{
  "num_key_value_heads": 2,
  "intermediate_size": 1280,
  "vocab_size": 2048,
  "norm_place": "pre",
  "attn_scale": 0.177,
  "tie_word_embeddings": true,
  "parallel_block": false,
  "init_out_by_depth": true,
  "lr_mult_qkv": 0.7,
  "warmup_steps": 200,
  "schedule": "wsd",
  "decay_shape": "linear",
  "final_lr_fraction": 0.0,
  "max_seq_len": 256,
  "max_steps": 6259
}
Each number is 128 + 24 x the weight over its row's rms, rounded and kept within 0 to 255. Layers, rows and columns count from 0. Numbers have three digits each. The size before them is the row's rms in percent of the matrix's.

# o: layer 7 attention output (transposed), 320x320, rms 0.0843, rows 24-29,56-61,87-93,119-125,151-157, columns 0-63
# v: layer 7 attention value, 64x320, rms 0.0487, rows 24-30, columns 0-63
o87 103:132141154172154119078128120167119162106123141142128132149115134132137124103143137084150156123126160135115150143150103082160157152129142106111120126130136167142157124162098126110142167063141151
o119 098:139117087119093117122152106079132133114118085144136125088082143187124130110114163164125108126080105153141137139072141137150129120160160133126136123139128131134116120128145146131129130176156119
o151 102:140136153116142123154137137106120145167140170125067166124062126125100121106148104159141120136168157139142125134107085111140152166132101120128138118115104151112100112099166136116140106149133146
v24 102:154116153144092083140148144116152095119154111146141147123166137111136131134176133150104140113108136141119149108106129145152133117110142152131106118161142139130105111143142176152095126158108129
o24 098:148094129110150139157173145144156156098133091095120142117115089167144106107100101071128169132149114117146117159107125132100099146137136125107132104113174130142142145115127158048125097144120123
o56 111:122132108163127114132113126120127078118133111141119098166137144119099153182112117085150128094124154121120160084160150113087115125173128129181112157164148132147144154123152090154112140095106143
o88 098:136159097108114119152116122112119123156071104132116144126124118102136132123119126138118066135112113116158117129154096105157119121144125140093104147146129140144170147142075155139170110129169125
o120 101:131120105101119175117104131114150134118130117132098116084159136103137112118136153114107107131108129199111087135116138135124102133083114130104151104121124092120134142141149104131121121150110122
o152 109:117123116114111143131100131193116123099132169100154136122122116146112140129139130150149168156133167098153146171137143110122151125149146088126165120104115144081111105104116096155151129121147155
v25 094:151081115139097139124120147099086127128120142101134125145135111120118139143127133137078154099175118119176153169167139125122101133158131111123099134141133122097113138137093081072077119140154092
o25 091:160161171157124084132104177123112137135180122131116080117152074146138121156102142103127124142130125127086148143122120089132092103121161116137115153117133147128145122137141168147097136118116141
o57 102:128134128150121116141116112147112147142109123107105126169120180115166172128146116115141145102121125106154130122128087144141170140116095117120162110110131083059151126097139092101183107126150129
o89 096:108118129123149119098079096141104132125095129138116141092142143126162125091159148158129125136090137152124129111144149154111134134125132127122146100134101159164150130088112149143105144123126127
o121 099:121113142083102146172178186164096144103143152144134167084098088116085127108178138116135114123186146131150109148117129160120132170154148147163121147172131120120123143171110080100129166110162145
o153 095:098127096138125137099136120098151101119146118153203076158131109117084085154099086135132145112106161104135174118106142097090122137109101165117132150139153128167103141102120142163139119138104113
v26 090:086153127155101110154159108147149180141133137137135152109100148122175127117118128137145063111087105170094137138097147145117149110112103141136140167100157123090171111124097112134144149163153101
o26 094:161100093097122194126138142091137101155155170119123106127151134176133109127106114177104124125147141116109142152124093117112096091140095126100149133140092135122102163117126142127140156126104035
o58 100:150134115134134121104157111159122138108108122114093091162107113085098114071124137149119132151117158131114181104101129136118126147153146131132097136144121131151131107136170128121124083101144120
o90 086:102156158165109085144111105078121164122113114148202167139129124144105132128149114165155137149122060078162109082097116134114150115133139098143157115101110124075124097181102138143139111122127166
o122 101:122104106151149115116139112148120110122155085094150158104145132101178163185166118068067100122136151146175097151130146150147113170135124146105137091124079110137112122120116118144103107136123132
o154 101:092095167114145160154125132148136134111122147141098128153142112126106107150109150153123192130115149126128120154158133106128145102151140128122108137103184130136159156111107128134116109143094167
v27 097:139093115133117139103128163185101164105107102131102140158109112158118065150123088140116137179173103104153113137158168147111129109117128100131078065149147116175057106135109131113075100150152107
o27 104:174141137115129116124102106115078125101132177137158146108106168103177142080101176112114110126167172177166079097171114112152168162120116185160107122089163174153131148110097127113119132092144150
o59 107:147124066128136123183139137118151173109150138164136137114138078126136167091123126125107120160123118106096114099161131105138128093162147142120123127119107095098187172165104123146162177142113107
o91 103:123130151117136135153094126093117096140106096079104098173120168163126150139155095126136124116136103143139130142119126133088158105141116111126166087113169121170103136083154143127097139121134126
o123 090:109096124164091148137109137161113126106115112163108121114128136140072132161118099122108147150120139127084127165077151149099136104118139121135139128140105128064129091098133087129145124147158143
o155 096:099184195097166119088133114108141094153160139137113107078118108142105119137120165128155144083146142128139130175111069134129128159095152102139139153155141136110176105124135124129173122117101123
v28 102:127129141108116124104093098099145128136116143115106140123119127127115112141118118123137146135113088114134184107122112134130152129159147151129142126100165089093095149130122142138141110128084116
o28 098:140114133133119093123045139108129132089155143089152150136175130088116103127112109096113158084161134157106146149184158142137128148129159105148109113124105118106155117114140140156108137143104162
o60 098:147117139141123158148130112145107110111127100117137115125159113129110182139145169140070145130114173135115117104126149146154086130141176144092079149179104105125130156124105136109144122121144123
o92 102:123148144121105153161146171167149131164165128156181127133091099157097142104168153162122066142109130106099102092125151094106101121168159123111147148130144155140109151132138137119107150095110118
o124 097:113162136094137145155143183141113130117133118131124118079124146105121091106110135173187113137118088124120104143129132153168102124128110156102106170166130167154171090120101082165144083109144128
o156 103:139146067121129121085167108157139166149129124169155103113120095123132147109135131068116095121165150058118102110127154064099139125121148127100146120096130091114113135148146169080120118140140154
v29 101:115125137188129123098130105112089142142086141147194086115158113127083108110155154143133159118052117131111122140099140124125168152130103165075144107163147170150118106124130121121126151114158091
o29 090:097116140131094114164126164094105155099113169112129125110134146143114163120116128176130109137128142159113161090116148148118111125150133075170129162138131153109159172140114138106103108127116062
o61 113:139123138091125123142115137063167120114081118124099145128111101139155157133139135136120120147151151144161111112159136085113122128131142129145124084139117124138115160111136143153100151151168150
o93 098:118167133156145176098132114158114123142174111150084129173101134134111106108125144129142136116110112141125131145143150114156155153132151195133145153121106110135121133168119105106129111136068130
o125 112:133111126123119169112113156170116087157137138120145088131106104133133139173120119155143149156115110109160128131144063156152139075140087132110076106128134136106107065120089099129116148089093159
o157 107:103143154090173101132141124185129132082139098104181163153133120122110132166103114123156108099151114115131114135115112133138128100177114163124119135085156103119127139118108164104163123112126139
v30 100:165134157136111140096107150092137102115147132118160160094116162151099062107109108125175150131117140089133122112122108104139156122142130175148128113131124102099113150092107165147149129128138134